Each number is 200 + 30 x the weight over its row's rms, rounded and kept within 0 to 999. Layers, rows and columns count from 0. The size before them is the row's rms in percent of the matrix's.

# layer 5 attention query, 256x256, rms 0.0674, rows 51-105, columns 128-255
101,229,215,198,219,108,190,207,212,150,224,173,196,219,195,208,181,197,191,201,207,216,279,193,157,163,203,205,175,190,182,156,235,234,178,208,215,221,175,202,188,217,247,210,185,209,162,150,226,207,215,188,249,151,218,193,205,226,168,247,209,134,229,270,177,142,189,216,183,208,215,216,174,204,158,209,152,167,170,190,217,211,149,204,209,164,212,193,211,221,170,213,163,168,145,183,243,166,208,233,206,200,183,145,209,210,164,189,217,165,227,215,227,202,206,163,181,173,172,249,231,245,221,219,245,190,200,201,272
110,175,224,208,196,231,206,178,189,162,220,222,182,202,227,203,241,123,214,193,245,183,163,218,184,196,207,212,226,236,201,178,243,161,221,218,217,233,234,219,215,154,184,168,193,209,131,184,213,176,185,196,172,239,156,222,211,205,263,195,208,195,176,207,159,203,206,209,218,192,225,190,181,161,174,202,211,227,204,229,199,200,165,197,255,208,198,194,160,221,179,209,208,175,160,219,159,211,205,265,135,193,162,169,212,217,201,171,216,171,132,203,217,157,226,227,214,211,205,215,267,212,205,188,137,203,154,236,214
109,168,167,157,185,201,184,252,163,132,204,191,212,194,225,252,209,228,223,172,217,237,181,246,207,217,193,175,171,216,187,178,147,220,245,195,179,161,177,228,193,226,165,201,211,191,164,230,183,194,193,223,211,184,263,153,165,216,205,233,214,188,156,212,180,224,187,219,226,217,191,185,221,185,176,234,213,192,210,152,135,186,203,117,183,197,233,241,182,183,190,262,248,251,235,218,240,234,162,156,234,162,196,218,166,238,213,234,169,170,203,161,147,180,231,225,176,191,254,197,223,205,212,171,139,196,220,209,181
108,191,205,186,183,196,250,159,225,182,178,225,179,206,207,209,229,211,188,180,236,215,234,197,213,217,240,218,210,182,240,196,205,165,213,179,149,171,213,184,262,205,131,188,200,255,175,203,191,222,228,180,178,224,171,197,198,196,227,191,234,226,231,130,122,174,230,182,205,235,164,199,208,165,192,202,217,204,187,222,212,159,276,192,219,158,174,221,220,217,236,211,186,228,268,207,184,204,194,197,227,154,193,218,205,216,189,214,191,177,210,267,239,224,174,234,220,195,247,194,164,194,164,165,216,205,132,195,147
108,247,204,227,206,228,223,258,208,185,215,215,140,250,220,226,243,228,223,189,205,172,233,178,232,186,192,168,156,269,245,197,213,217,222,226,200,165,143,221,186,214,186,206,194,196,168,181,155,219,182,195,179,197,181,204,204,217,122,205,172,166,172,201,260,199,222,199,193,176,131,244,142,175,210,239,242,209,194,220,229,215,220,203,249,206,112,248,182,174,202,156,162,201,172,176,175,187,201,162,193,209,212,166,225,180,212,192,150,220,234,196,245,233,166,218,212,244,208,177,182,165,187,230,211,192,184,221,250
111,191,275,160,223,196,208,189,184,240,158,216,182,188,221,202,188,165,196,212,218,222,192,150,203,185,199,200,212,225,181,172,141,141,203,182,201,274,224,222,169,202,198,137,154,212,154,186,227,190,248,212,168,178,205,139,205,176,219,232,245,188,231,188,191,183,177,209,155,238,244,180,203,190,249,168,211,219,187,211,261,200,166,234,229,269,170,255,202,263,189,198,210,179,180,255,194,152,231,221,228,190,180,166,170,187,188,205,186,161,201,284,182,149,225,133,150,222,181,214,186,205,160,232,186,182,215,174,205
109,235,177,194,213,236,241,195,218,219,189,187,207,203,186,210,160,217,204,189,228,216,161,196,191,163,210,178,201,237,201,196,187,137,202,182,174,178,227,147,225,182,226,232,243,229,204,218,195,233,235,204,241,181,207,171,160,208,220,220,172,182,163,254,255,176,218,181,238,203,220,191,229,224,188,248,211,240,185,170,233,172,200,174,200,202,194,199,206,207,234,205,218,194,203,159,188,264,241,225,198,188,183,169,168,195,231,231,214,231,231,149,213,218,188,231,226,201,232,209,166,226,178,141,225,171,193,172,138
111,164,208,162,174,204,203,150,168,170,221,216,198,221,203,205,149,179,200,269,204,263,235,238,261,183,189,189,193,188,189,176,187,201,121,184,218,239,197,200,157,198,195,229,182,195,186,187,209,232,186,156,229,206,222,173,210,182,238,139,200,189,207,189,224,215,198,161,198,181,188,215,202,193,182,185,107,157,215,217,190,197,222,228,190,189,306,143,190,195,213,223,225,209,211,251,220,218,190,172,157,229,200,223,201,169,168,223,181,233,206,166,190,193,187,169,134,218,187,224,254,207,214,233,190,196,308,186,207
109,241,209,206,240,225,193,213,214,219,221,194,200,216,186,195,183,166,259,235,214,156,170,247,190,151,208,224,182,170,188,179,224,207,150,215,164,203,228,186,207,172,191,158,216,154,222,218,174,199,190,197,173,268,212,216,236,161,193,201,188,197,230,253,222,157,204,141,203,211,234,192,207,211,203,165,229,171,207,193,251,252,196,199,194,186,144,255,162,120,206,218,203,181,184,198,184,198,225,230,249,178,236,202,243,177,253,199,189,235,197,203,252,237,194,217,249,219,180,166,169,153,114,172,235,194,185,201,182
108,204,176,147,200,184,221,253,207,194,213,213,198,253,162,195,240,207,162,188,164,196,187,199,198,188,204,152,193,214,192,242,212,217,264,167,213,166,158,216,201,219,185,203,231,208,154,180,212,248,221,208,175,233,192,213,148,228,135,225,198,195,282,141,202,192,286,161,143,209,202,180,191,171,202,192,181,234,232,240,166,193,208,198,171,215,165,172,198,153,198,173,200,174,199,222,223,191,189,135,280,222,198,177,198,177,245,176,240,173,204,216,221,204,213,198,236,213,183,206,177,173,229,196,166,153,158,214,179
100,174,262,236,219,189,149,215,177,184,212,222,172,166,215,199,205,198,210,209,198,198,186,196,176,230,205,183,183,255,173,142,218,242,236,220,204,184,234,212,195,157,168,172,164,172,202,128,213,207,191,173,191,270,220,186,216,186,192,162,224,197,219,213,202,248,241,174,200,243,211,190,224,200,200,213,241,214,225,216,297,228,202,187,215,184,181,192,180,129,190,298,210,173,242,187,225,233,266,234,238,168,165,197,162,195,201,160,189,104,174,215,159,190,196,208,191,227,202,244,212,176,243,209,192,183,222,159,209
111,180,226,196,184,224,200,180,198,153,215,183,164,218,230,191,262,191,242,196,173,250,181,217,212,195,236,139,221,185,222,206,221,210,263,186,194,166,181,259,143,237,196,239,244,228,130,248,225,206,209,171,173,211,162,190,225,211,191,217,252,208,182,161,164,246,203,219,193,196,215,211,240,190,190,195,212,221,220,239,152,201,152,202,156,254,225,164,168,204,192,238,264,206,177,190,186,218,180,189,198,142,220,191,208,127,172,177,227,221,201,192,204,203,200,164,137,243,235,183,248,159,132,272,153,184,222,199,216
106,249,207,203,160,188,213,200,208,161,160,201,193,225,204,182,182,195,160,216,137,188,174,164,200,191,211,208,184,152,253,184,170,200,239,214,233,249,213,198,167,155,202,227,207,136,190,197,136,251,187,202,159,124,201,189,213,216,195,185,221,219,232,163,200,231,242,206,237,246,192,166,237,205,194,199,171,191,196,229,181,208,201,206,168,132,193,186,219,164,234,175,179,212,222,211,203,183,223,180,234,198,225,222,215,211,163,198,208,213,225,217,262,209,174,213,203,214,230,233,171,221,198,276,208,233,161,173,190
112,206,191,201,160,218,205,210,214,162,209,204,129,222,162,216,153,213,209,279,192,193,215,207,151,168,166,184,230,206,185,190,136,253,222,151,174,236,222,169,146,145,181,147,160,198,204,239,167,184,184,189,235,212,219,207,184,187,210,228,183,168,240,170,211,231,165,211,189,147,174,178,158,156,221,225,242,259,207,185,182,265,173,233,156,223,162,209,232,188,133,207,244,201,221,181,197,230,249,194,210,242,211,151,233,196,141,207,170,230,171,212,276,204,192,213,262,228,159,186,170,241,184,209,220,192,187,210,251
108,208,196,183,209,168,203,235,215,184,197,169,213,189,192,206,152,229,205,221,226,226,225,215,148,207,210,210,204,283,208,155,192,176,137,197,224,200,225,155,239,222,173,198,198,244,186,250,193,227,194,178,223,240,188,139,200,206,272,145,201,176,172,263,233,136,210,214,173,221,183,209,243,238,197,201,228,249,166,207,202,214,217,183,175,160,192,183,232,228,215,202,231,169,196,197,181,169,197,225,287,204,228,167,192,172,240,271,178,213,177,198,227,227,262,195,216,190,185,151,99,226,180,218,179,158,183,189,217
117,249,224,185,187,177,182,182,210,243,219,179,206,214,184,183,217,154,179,188,181,188,183,136,217,251,210,243,198,182,166,179,196,220,204,152,218,191,215,175,161,224,191,163,271,211,225,220,199,193,241,281,192,243,213,175,135,166,249,226,218,214,219,207,223,215,190,210,207,173,166,174,182,209,225,211,246,162,221,192,160,218,177,216,184,160,175,197,133,209,221,164,236,192,167,218,180,187,242,161,215,231,258,201,175,206,175,166,210,199,168,229,205,230,209,196,173,224,258,147,160,196,181,183,195,234,189,219,186
100,217,215,216,221,220,257,191,177,229,241,176,149,254,163,204,183,261,218,232,205,213,186,235,260,183,221,247,186,302,199,220,146,192,223,224,219,141,202,195,138,245,160,190,215,247,159,180,199,196,172,185,229,196,249,237,214,238,215,193,148,148,217,184,209,209,203,219,191,231,242,190,238,168,183,197,165,192,220,187,208,165,190,185,221,165,261,221,204,182,203,165,202,207,198,193,209,228,132,210,193,210,168,213,163,208,192,192,187,197,203,151,228,207,190,197,206,304,207,215,179,220,190,208,213,233,218,150,146
108,216,202,228,197,202,237,225,181,161,182,184,194,147,177,208,172,169,178,194,186,165,173,213,183,177,161,231,206,210,187,222,177,202,228,164,200,225,224,171,264,164,141,179,169,146,185,201,243,226,227,195,145,236,229,231,242,157,191,220,204,194,157,216,152,179,200,152,207,238,191,183,169,162,195,195,238,214,184,163,204,201,159,217,220,221,238,170,173,176,213,219,224,234,226,227,217,203,227,232,249,157,221,189,164,189,179,203,220,168,223,206,219,214,250,178,162,212,195,234,199,198,204,181,168,185,171,185,241
130,161,138,150,184,167,212,269,204,216,225,192,222,175,185,187,179,251,201,148,208,200,220,228,238,158,211,161,184,253,231,237,191,179,200,156,197,255,221,197,260,182,173,216,180,210,190,202,139,199,183,192,217,154,139,206,195,225,194,185,226,182,162,196,183,188,139,201,240,190,185,160,237,265,199,221,168,237,191,192,235,182,249,173,218,248,212,162,184,277,232,221,202,222,258,204,190,193,234,227,186,143,209,206,204,205,231,252,150,230,232,190,196,207,202,189,204,157,188,221,207,229,221,246,200,134,193,233,192
115,214,156,197,230,214,186,200,262,225,228,196,167,199,209,274,234,200,177,212,239,169,226,283,150,191,169,145,182,205,216,174,243,165,161,203,170,219,222,146,224,144,230,201,179,201,175,142,161,200,191,168,176,238,189,227,203,207,160,221,176,206,228,226,188,198,226,194,193,208,169,265,180,177,184,155,199,204,177,228,175,203,203,204,200,221,206,139,192,217,165,162,200,196,229,143,159,237,228,224,174,234,199,193,199,163,248,236,224,219,203,179,251,203,253,207,248,209,231,239,165,218,207,213,168,214,132,192,183
112,213,172,233,294,251,222,182,244,164,203,232,257,176,189,140,178,166,205,186,185,197,244,198,247,187,239,258,157,182,181,207,224,207,230,172,187,190,184,169,195,211,217,210,169,178,211,156,237,220,204,219,179,213,260,198,182,211,191,190,158,163,227,178,220,229,197,183,170,211,176,222,136,161,174,207,212,185,215,188,196,182,243,227,194,212,196,207,224,172,259,187,158,239,181,191,197,199,230,199,206,219,196,235,185,230,178,199,277,175,198,240,225,175,170,232,196,240,177,254,224,173,238,171,98,161,217,227,163
129,181,174,236,215,227,155,154,181,241,183,228,157,226,165,219,233,198,202,234,238,218,247,206,193,138,177,239,166,222,181,238,180,171,181,211,224,285,162,212,177,241,184,227,225,220,168,166,200,221,238,126,233,157,198,201,209,255,160,243,198,198,244,177,176,207,161,218,187,241,231,188,215,212,158,136,174,199,114,223,236,171,277,192,192,226,182,207,209,185,219,193,175,256,183,210,199,142,181,231,220,190,237,170,207,175,185,213,212,178,189,217,212,220,164,154,188,207,200,188,221,221,219,188,184,240,189,231,221
117,184,233,198,210,159,173,193,215,231,174,186,170,205,212,214,194,220,170,199,190,191,174,230,175,241,224,166,168,171,198,122,201,223,201,163,194,203,241,197,174,179,244,198,198,211,214,209,165,222,174,255,218,243,191,228,212,215,168,197,155,231,253,256,272,208,226,221,200,182,211,216,209,211,201,223,197,208,169,175,182,214,208,210,197,167,200,219,214,174,211,176,192,135,137,148,184,226,217,180,143,202,212,170,235,188,195,229,240,257,196,174,201,210,251,186,256,243,189,185,146,177,135,151,155,199,228,238,195
119,249,226,246,167,193,180,256,225,170,208,148,184,189,235,190,185,217,154,162,162,188,176,206,169,248,190,178,207,202,244,274,199,229,187,227,215,212,223,227,207,105,181,214,204,186,236,228,198,221,165,191,179,185,176,195,185,211,282,235,211,225,178,169,223,208,216,135,216,151,177,197,191,211,227,183,212,216,238,232,190,171,205,199,209,238,237,176,201,167,234,157,218,190,130,213,203,197,197,212,219,199,269,203,198,239,175,177,129,208,171,199,197,223,240,230,181,181,216,243,186,215,93,236,267,189,171,182,240
122,190,157,243,192,182,242,165,224,143,197,173,202,219,148,221,256,203,224,203,208,163,237,182,179,167,220,212,181,206,203,135,243,207,225,168,221,183,174,193,232,246,245,198,142,220,188,129,162,213,293,161,252,240,259,251,247,233,181,200,217,218,193,258,170,186,177,175,189,267,205,235,183,160,175,234,160,182,164,201,180,196,157,214,230,166,166,218,163,171,236,201,185,252,166,246,166,173,180,198,136,220,193,168,184,251,190,201,231,198,217,277,184,189,196,200,149,200,211,211,182,170,205,214,213,153,243,174,205
120,210,220,231,205,187,196,158,204,180,275,210,225,163,174,214,174,211,227,228,240,188,179,275,167,183,225,214,207,158,166,214,222,259,204,210,172,162,191,163,123,153,265,243,230,250,212,172,248,164,194,177,244,219,225,224,211,231,224,259,168,227,181,167,151,247,217,179,182,181,194,241,191,172,144,195,184,201,224,172,190,232,175,197,226,174,205,204,178,185,157,219,178,244,192,199,157,196,223,219,219,192,228,215,180,160,192,150,188,217,175,203,177,243,196,228,232,243,187,196,179,209,153,257,213,164,188,213,273
121,200,244,197,214,204,220,207,252,240,222,188,150,176,180,197,173,160,219,253,179,151,244,161,219,183,184,217,180,182,188,222,177,195,198,246,163,185,146,229,232,229,167,232,251,164,175,181,208,197,195,142,176,208,210,189,230,189,226,215,180,173,179,172,165,178,181,208,228,232,242,230,232,214,183,200,184,192,202,211,172,254,179,150,232,203,193,213,181,177,176,240,164,237,216,224,176,197,189,192,206,208,204,236,158,183,173,164,166,148,223,237,167,210,175,205,162,200,182,153,222,239,269,206,202,245,236,193,183
112,209,168,148,266,107,202,224,229,234,187,188,205,215,176,204,190,177,188,197,186,199,145,183,199,250,217,160,199,230,210,174,228,235,198,209,213,238,160,119,216,210,177,212,220,261,175,181,221,231,254,215,238,245,209,160,159,183,238,214,198,193,164,163,201,158,226,217,186,234,228,185,201,149,206,206,208,148,173,227,190,208,173,216,232,163,243,207,211,233,258,223,229,224,209,199,240,178,213,191,189,247,193,240,216,156,208,199,195,211,223,172,232,202,156,185,164,165,189,220,199,158,209,207,255,196,232,200,141
114,197,184,252,156,199,218,276,227,189,190,179,228,225,182,202,190,202,187,172,171,195,193,242,214,182,198,252,196,197,175,195,254,213,154,268,200,163,243,200,200,242,179,207,166,205,220,238,216,206,177,162,175,219,182,242,209,236,211,208,134,181,182,213,218,176,210,177,214,222,230,202,209,202,216,185,102,262,163,174,144,259,206,172,225,161,243,191,261,170,154,152,231,180,205,219,222,221,196,177,200,216,185,228,207,173,177,215,201,261,226,223,203,206,201,237,212,202,251,244,303,255,244,209,207,190,194,187,189
117,213,182,226,222,224,238,215,177,225,157,160,199,159,125,197,185,180,191,187,212,209,213,182,223,215,218,204,211,256,203,157,188,176,207,170,219,260,238,180,222,185,240,155,146,206,239,294,178,233,240,187,223,189,191,165,184,201,261,235,131,184,178,197,254,191,115,179,163,161,210,166,185,192,229,244,154,271,194,191,165,182,243,203,216,224,208,217,202,235,195,192,224,189,200,158,217,205,190,171,151,244,200,186,177,196,215,166,254,239,214,184,233,155,190,202,199,237,195,220,200,224,248,210,230,155,202,165,212
118,177,198,186,175,130,197,205,133,163,143,230,222,194,184,215,169,218,235,190,168,166,221,228,224,221,236,206,261,184,209,194,283,218,236,170,176,229,171,201,148,188,214,210,192,214,235,231,247,251,191,230,221,174,195,199,216,242,173,270,208,227,176,185,197,233,202,209,159,228,225,174,217,218,189,239,188,281,167,182,177,219,226,194,185,205,184,205,170,181,203,192,254,188,165,190,184,202,206,199,144,172,193,202,206,194,144,183,163,215,205,202,225,246,185,196,154,161,203,237,200,202,190,138,220,121,192,211,192
108,223,176,194,243,165,243,184,233,194,226,216,221,215,214,163,179,147,190,178,171,170,241,154,194,248,231,215,205,214,157,227,242,190,225,216,176,192,191,147,223,131,210,229,245,195,218,186,244,239,175,195,147,181,246,219,222,145,148,239,196,174,179,133,212,219,285,186,229,179,171,243,165,176,214,185,233,160,140,170,189,194,213,190,154,223,163,215,222,199,155,183,149,189,238,202,199,209,220,184,170,134,220,181,215,200,184,215,236,195,187,229,189,211,190,237,171,127,159,220,208,141,224,241,145,193,178,189,208
104,199,184,195,195,185,185,199,223,180,187,170,174,236,201,195,188,189,165,220,210,178,177,217,179,230,225,203,200,220,215,200,199,221,228,242,221,182,220,239,152,157,190,254,185,220,261,224,226,213,192,240,155,244,133,261,198,195,164,240,177,195,191,208,185,210,189,137,167,234,183,195,201,225,167,165,260,231,217,229,209,198,175,187,189,186,220,169,133,159,200,180,225,191,173,228,168,186,239,189,190,197,234,170,187,203,242,190,208,206,179,220,210,136,270,190,218,211,149,201,168,200,122,220,172,142,172,136,217
116,178,216,192,149,217,183,195,174,197,151,217,241,155,195,195,249,223,169,214,235,204,221,214,199,218,212,216,179,206,223,204,165,185,197,219,205,215,206,198,238,193,224,221,241,216,233,217,185,164,208,163,105,196,207,193,204,207,178,187,320,210,222,181,197,224,249,206,235,227,197,165,194,180,178,187,198,220,213,187,197,166,187,155,170,246,210,228,157,257,203,233,263,250,225,152,231,197,187,247,211,177,234,267,214,164,240,277,152,187,179,154,165,183,192,189,218,219,171,202,156,162,202,171,205,223,213,191,198
110,190,217,206,168,217,191,243,274,172,210,236,203,190,197,220,212,163,234,229,166,221,184,192,166,199,181,188,196,197,221,154,220,228,183,234,182,180,221,227,153,168,239,203,152,143,117,219,265,217,210,205,196,237,181,252,190,175,179,182,153,204,198,204,187,222,213,158,173,194,192,238,187,229,172,215,203,166,245,223,219,196,211,205,218,177,271,216,142,77,196,249,209,251,158,212,202,139,229,199,171,212,172,160,198,182,185,187,176,151,219,187,176,217,226,208,212,211,254,206,216,177,239,242,201,187,210,185,210
113,187,196,214,225,204,180,202,243,287,246,137,132,235,156,201,211,227,194,209,236,159,230,181,254,190,219,214,161,202,150,197,162,173,221,181,154,184,251,160,191,209,237,187,216,186,160,223,189,205,172,217,235,191,194,250,230,250,178,223,184,173,195,154,226,220,160,181,173,209,190,229,178,200,179,141,174,179,166,187,225,183,229,207,218,233,185,221,162,192,199,187,176,183,258,206,186,223,205,205,203,208,253,194,190,195,231,187,176,233,186,183,203,194,236,263,216,247,182,156,226,253,280,277,175,202,157,201,146
124,198,160,142,248,179,253,197,229,243,176,196,186,241,200,169,174,278,178,215,192,212,189,236,216,150,228,185,186,266,188,200,183,184,149,172,209,219,223,166,259,212,222,207,217,212,211,186,202,203,171,192,228,194,209,198,189,198,222,170,214,221,248,175,198,171,189,211,197,172,198,227,240,175,191,225,173,268,156,231,196,220,269,217,211,204,171,214,276,193,222,206,192,241,214,154,186,210,184,171,205,147,204,196,222,190,223,233,165,215,203,173,214,266,189,174,212,202,225,207,173,212,240,181,222,206,249,196,161
114,196,181,231,182,197,177,215,193,189,204,217,197,174,156,226,231,170,202,164,174,168,218,146,249,262,225,216,204,208,199,203,222,236,198,164,208,204,210,199,189,194,130,167,213,210,219,138,192,211,215,173,218,194,190,260,239,185,196,169,252,119,217,155,184,190,206,164,193,211,145,174,221,180,142,197,202,184,207,212,240,195,255,213,161,207,223,133,218,218,202,204,170,231,200,145,211,193,217,187,217,212,213,208,141,188,208,222,193,214,240,227,217,188,138,186,201,204,232,133,235,192,221,181,155,229,169,168,178
114,216,166,168,210,179,140,195,197,166,188,222,256,198,259,161,157,168,214,154,190,273,194,204,171,227,169,229,227,204,173,192,207,216,224,167,217,191,184,196,169,195,192,162,216,193,167,217,208,189,205,241,179,156,219,172,165,187,219,169,217,197,240,206,238,206,236,248,209,172,210,243,182,230,187,186,244,168,212,162,201,238,187,260,224,159,167,157,148,175,243,211,172,193,199,210,215,189,213,186,209,219,161,180,242,247,226,181,270,213,162,198,208,183,213,271,159,164,231,225,183,185,168,237,196,198,205,194,235
122,204,164,163,208,212,183,196,236,151,178,215,149,247,215,159,226,185,203,222,174,149,205,153,219,174,213,254,164,211,186,195,250,226,239,227,186,231,191,187,155,182,206,241,186,134,235,137,211,181,253,208,201,174,206,211,182,183,156,195,230,204,251,147,212,207,254,221,195,231,239,216,177,163,209,165,303,198,184,191,175,201,192,153,162,172,202,177,198,167,201,184,197,195,157,190,207,199,176,202,257,207,200,247,210,245,153,209,159,227,210,198,185,149,204,204,231,257,195,138,185,181,218,204,221,188,210,212,134
107,163,146,202,242,207,244,208,215,234,146,223,165,192,155,230,222,156,168,213,186,280,239,137,229,214,171,221,155,249,262,187,226,171,168,218,211,143,161,188,250,211,197,167,180,211,147,230,174,206,226,203,161,192,159,171,224,232,199,160,196,196,202,220,198,189,185,181,129,253,189,187,183,235,222,181,213,259,174,197,219,168,209,198,227,218,156,176,197,203,200,197,187,251,220,244,210,154,186,205,235,250,217,220,138,201,241,221,192,226,197,160,215,200,204,199,176,219,210,170,215,215,249,217,192,234,145,143,229
127,206,212,223,184,176,225,237,212,244,176,194,223,184,175,218,210,148,258,205,152,248,207,265,204,180,199,124,151,203,193,241,246,200,141,159,213,219,252,225,221,186,184,204,198,235,182,252,137,234,209,174,226,208,177,190,151,206,171,180,206,177,205,168,214,203,218,128,143,182,182,176,238,175,209,206,158,232,277,165,234,190,160,187,196,196,201,179,225,139,175,216,195,237,201,149,161,230,188,171,210,221,241,162,208,216,188,175,202,211,181,159,170,221,165,199,205,220,179,224,225,227,195,171,206,219,212,183,198
116,176,228,160,144,236,203,203,217,203,198,180,170,171,245,183,213,251,182,199,207,189,206,194,213,223,232,220,227,200,189,183,175,144,215,189,202,210,195,223,202,200,235,204,200,200,244,200,177,202,192,148,186,187,207,146,220,152,189,185,214,279,188,215,216,197,152,202,194,182,200,174,211,274,213,194,188,191,153,208,195,205,181,197,199,214,224,188,188,264,205,204,212,235,255,183,241,195,194,288,175,157,148,219,191,142,194,181,117,181,201,225,222,168,230,183,210,142,229,201,218,186,198,217,245,211,205,208,158
113,217,168,205,198,196,182,146,153,217,228,161,250,198,256,172,194,209,277,202,171,164,187,217,216,239,233,181,224,210,198,205,220,216,216,172,224,190,227,208,237,228,182,211,237,198,241,194,207,225,189,144,264,195,172,175,207,247,210,190,223,225,204,200,233,217,240,221,220,187,185,175,231,198,210,221,192,154,177,242,219,191,272,230,145,207,226,221,224,197,226,195,187,168,161,138,242,184,182,199,204,169,195,236,243,226,222,175,170,170,132,178,149,222,164,162,180,147,213,221,178,206,175,253,241,189,239,263,157
111,197,186,175,190,213,194,287,196,149,197,184,196,191,166,219,200,195,183,187,194,203,187,240,181,243,235,245,176,253,177,179,199,197,235,293,158,215,173,206,180,171,116,184,213,202,221,186,220,219,201,213,253,177,189,166,231,204,164,207,212,157,186,190,168,176,228,199,147,215,160,162,155,250,166,127,214,238,213,191,232,211,216,189,216,124,212,161,188,178,235,242,215,204,186,178,209,195,216,191,223,240,191,163,177,207,199,165,195,244,206,191,255,229,167,242,204,193,175,225,218,258,233,190,247,158,177,182,210
095,143,209,175,264,181,205,205,199,188,217,176,176,189,183,188,221,143,233,213,155,210,225,213,204,259,176,186,187,174,178,217,164,248,183,181,259,184,224,210,208,216,172,260,161,168,140,183,167,167,225,191,224,235,176,198,234,246,196,196,194,171,171,228,160,230,200,202,175,215,242,234,193,231,209,152,241,234,263,206,157,197,157,230,198,179,244,199,204,181,180,180,247,173,181,164,214,219,234,203,157,238,165,203,180,194,205,166,154,160,188,142,254,188,236,223,251,195,222,192,178,179,230,169,191,216,157,159,229
081,181,220,219,235,195,247,169,201,166,241,231,217,191,190,184,190,186,227,168,220,141,122,141,221,219,230,233,218,232,191,234,149,191,265,143,179,191,176,240,180,181,207,191,208,221,233,208,190,195,168,273,197,245,212,278,221,218,262,156,166,227,225,154,223,206,225,208,210,206,246,193,231,216,258,218,249,185,162,191,124,208,187,253,208,238,195,231,254,220,277,188,180,221,184,243,238,202,199,172,158,165,199,215,190,170,243,199,233,202,174,214,134,215,184,129,200,192,192,180,195,208,155,212,227,222,207,197,214
102,228,250,187,192,157,176,212,205,238,188,245,240,281,168,154,214,269,158,199,160,206,200,198,169,235,216,193,155,202,198,246,249,178,227,150,203,159,207,179,160,185,214,223,224,246,234,207,162,206,187,234,194,168,217,190,141,210,256,213,186,168,193,220,184,193,194,172,173,235,156,159,162,234,213,245,216,204,189,215,202,212,220,231,211,176,275,196,232,205,245,159,198,228,215,148,185,243,184,207,194,170,187,199,195,153,231,233,170,195,233,191,212,233,158,180,233,173,225,159,193,188,243,195,212,207,204,216,182
088,194,207,180,185,226,258,133,211,193,173,162,248,187,146,219,196,183,184,200,214,176,184,247,260,161,221,210,163,142,255,244,173,185,245,194,197,207,199,225,165,171,184,230,192,187,199,193,201,197,195,205,148,175,219,215,242,220,223,151,233,219,150,241,157,236,216,200,181,202,192,209,260,165,175,140,237,223,178,223,191,195,161,160,147,264,189,184,193,182,222,198,220,179,227,156,151,243,260,167,225,180,179,226,164,176,162,166,226,201,189,156,218,184,206,180,236,194,213,203,167,227,166,215,248,167,205,199,160
082,207,166,176,171,232,181,183,217,211,174,205,201,233,216,210,173,206,182,221,161,182,171,259,193,169,230,288,205,205,212,202,208,129,158,198,175,148,239,181,186,185,224,207,180,225,240,198,194,197,182,224,273,205,205,193,184,188,181,164,195,157,210,204,204,163,260,229,160,219,181,192,219,237,238,229,196,213,182,208,214,174,203,170,179,195,203,219,160,170,198,232,247,200,213,213,240,173,221,250,194,196,180,158,231,193,177,144,209,169,173,183,162,205,194,249,251,218,217,195,172,170,197,194,170,158,197,228,208
090,202,187,168,197,178,206,178,190,210,175,216,210,194,232,183,238,171,153,204,205,204,196,246,171,242,201,171,256,173,236,200,227,168,162,236,181,175,167,152,195,202,229,212,173,182,228,269,184,168,168,247,183,191,208,208,195,194,263,158,204,210,235,220,191,205,201,242,274,173,222,229,189,186,204,186,231,177,181,239,221,207,160,262,192,251,185,158,199,202,180,160,229,169,177,219,237,202,188,164,193,164,168,199,204,258,145,164,227,202,207,165,196,214,237,164,235,223,191,216,201,235,169,206,136,199,159,184,223
097,139,194,213,222,158,216,243,214,259,175,226,177,204,142,175,225,156,224,199,151,187,245,214,171,169,221,156,229,188,194,200,241,211,236,200,171,127,199,184,226,181,226,199,198,205,256,233,197,176,183,189,184,252,171,193,110,208,184,220,239,228,226,148,224,186,209,243,200,215,255,216,213,207,195,208,214,242,157,237,182,197,179,203,181,201,189,229,182,215,212,229,234,176,166,186,191,198,198,255,200,212,166,187,160,234,158,195,183,206,196,178,216,208,176,212,211,262,140,233,214,165,186,198,185,191,194,159,280
090,187,150,200,178,232,202,201,235,251,251,171,235,124,201,246,186,222,253,168,162,162,185,202,194,160,239,198,216,194,146,242,214,203,242,167,218,174,231,254,177,226,163,243,241,218,236,203,176,161,258,167,188,114,170,183,213,169,129,263,247,198,189,187,198,155,180,201,196,212,208,159,215,136,202,219,234,255,183,130,214,166,224,204,225,137,206,269,263,197,213,188,216,251,228,171,215,213,175,222,246,216,199,269,214,211,232,162,186,186,189,204,199,194,222,230,205,199,127,223,125,220,201,227,223,201,197,217,148
091,198,239,221,156,198,198,239,238,146,189,197,151,174,225,220,195,213,252,243,220,271,146,148,269,164,202,147,214,263,142,191,167,181,160,203,208,195,221,236,228,173,113,163,232,210,160,167,213,224,213,155,194,178,199,188,234,211,182,147,226,185,232,212,230,220,258,218,174,246,175,124,154,238,223,232,173,191,191,255,234,185,253,230,193,176,186,222,203,187,200,192,160,233,233,228,205,191,185,215,226,209,160,217,235,161,231,188,166,174,173,232,200,254,145,213,157,161,222,217,205,197,209,253,214,222,213,254,181
096,202,202,225,263,220,141,197,216,179,183,235,177,266,192,178,212,172,266,203,192,198,199,236,167,221,181,205,181,194,199,203,212,202,215,222,212,138,225,200,154,205,242,237,182,183,216,129,225,210,240,196,195,201,156,269,210,219,193,155,221,153,241,240,207,176,190,160,172,208,182,241,177,219,153,205,192,211,266,267,210,159,209,137,171,223,222,192,152,179,205,151,205,223,159,167,124,189,188,216,155,192,187,176,240,204,216,172,186,228,190,144,212,187,189,224,215,182,176,209,214,193,249,240,223,205,195,157,221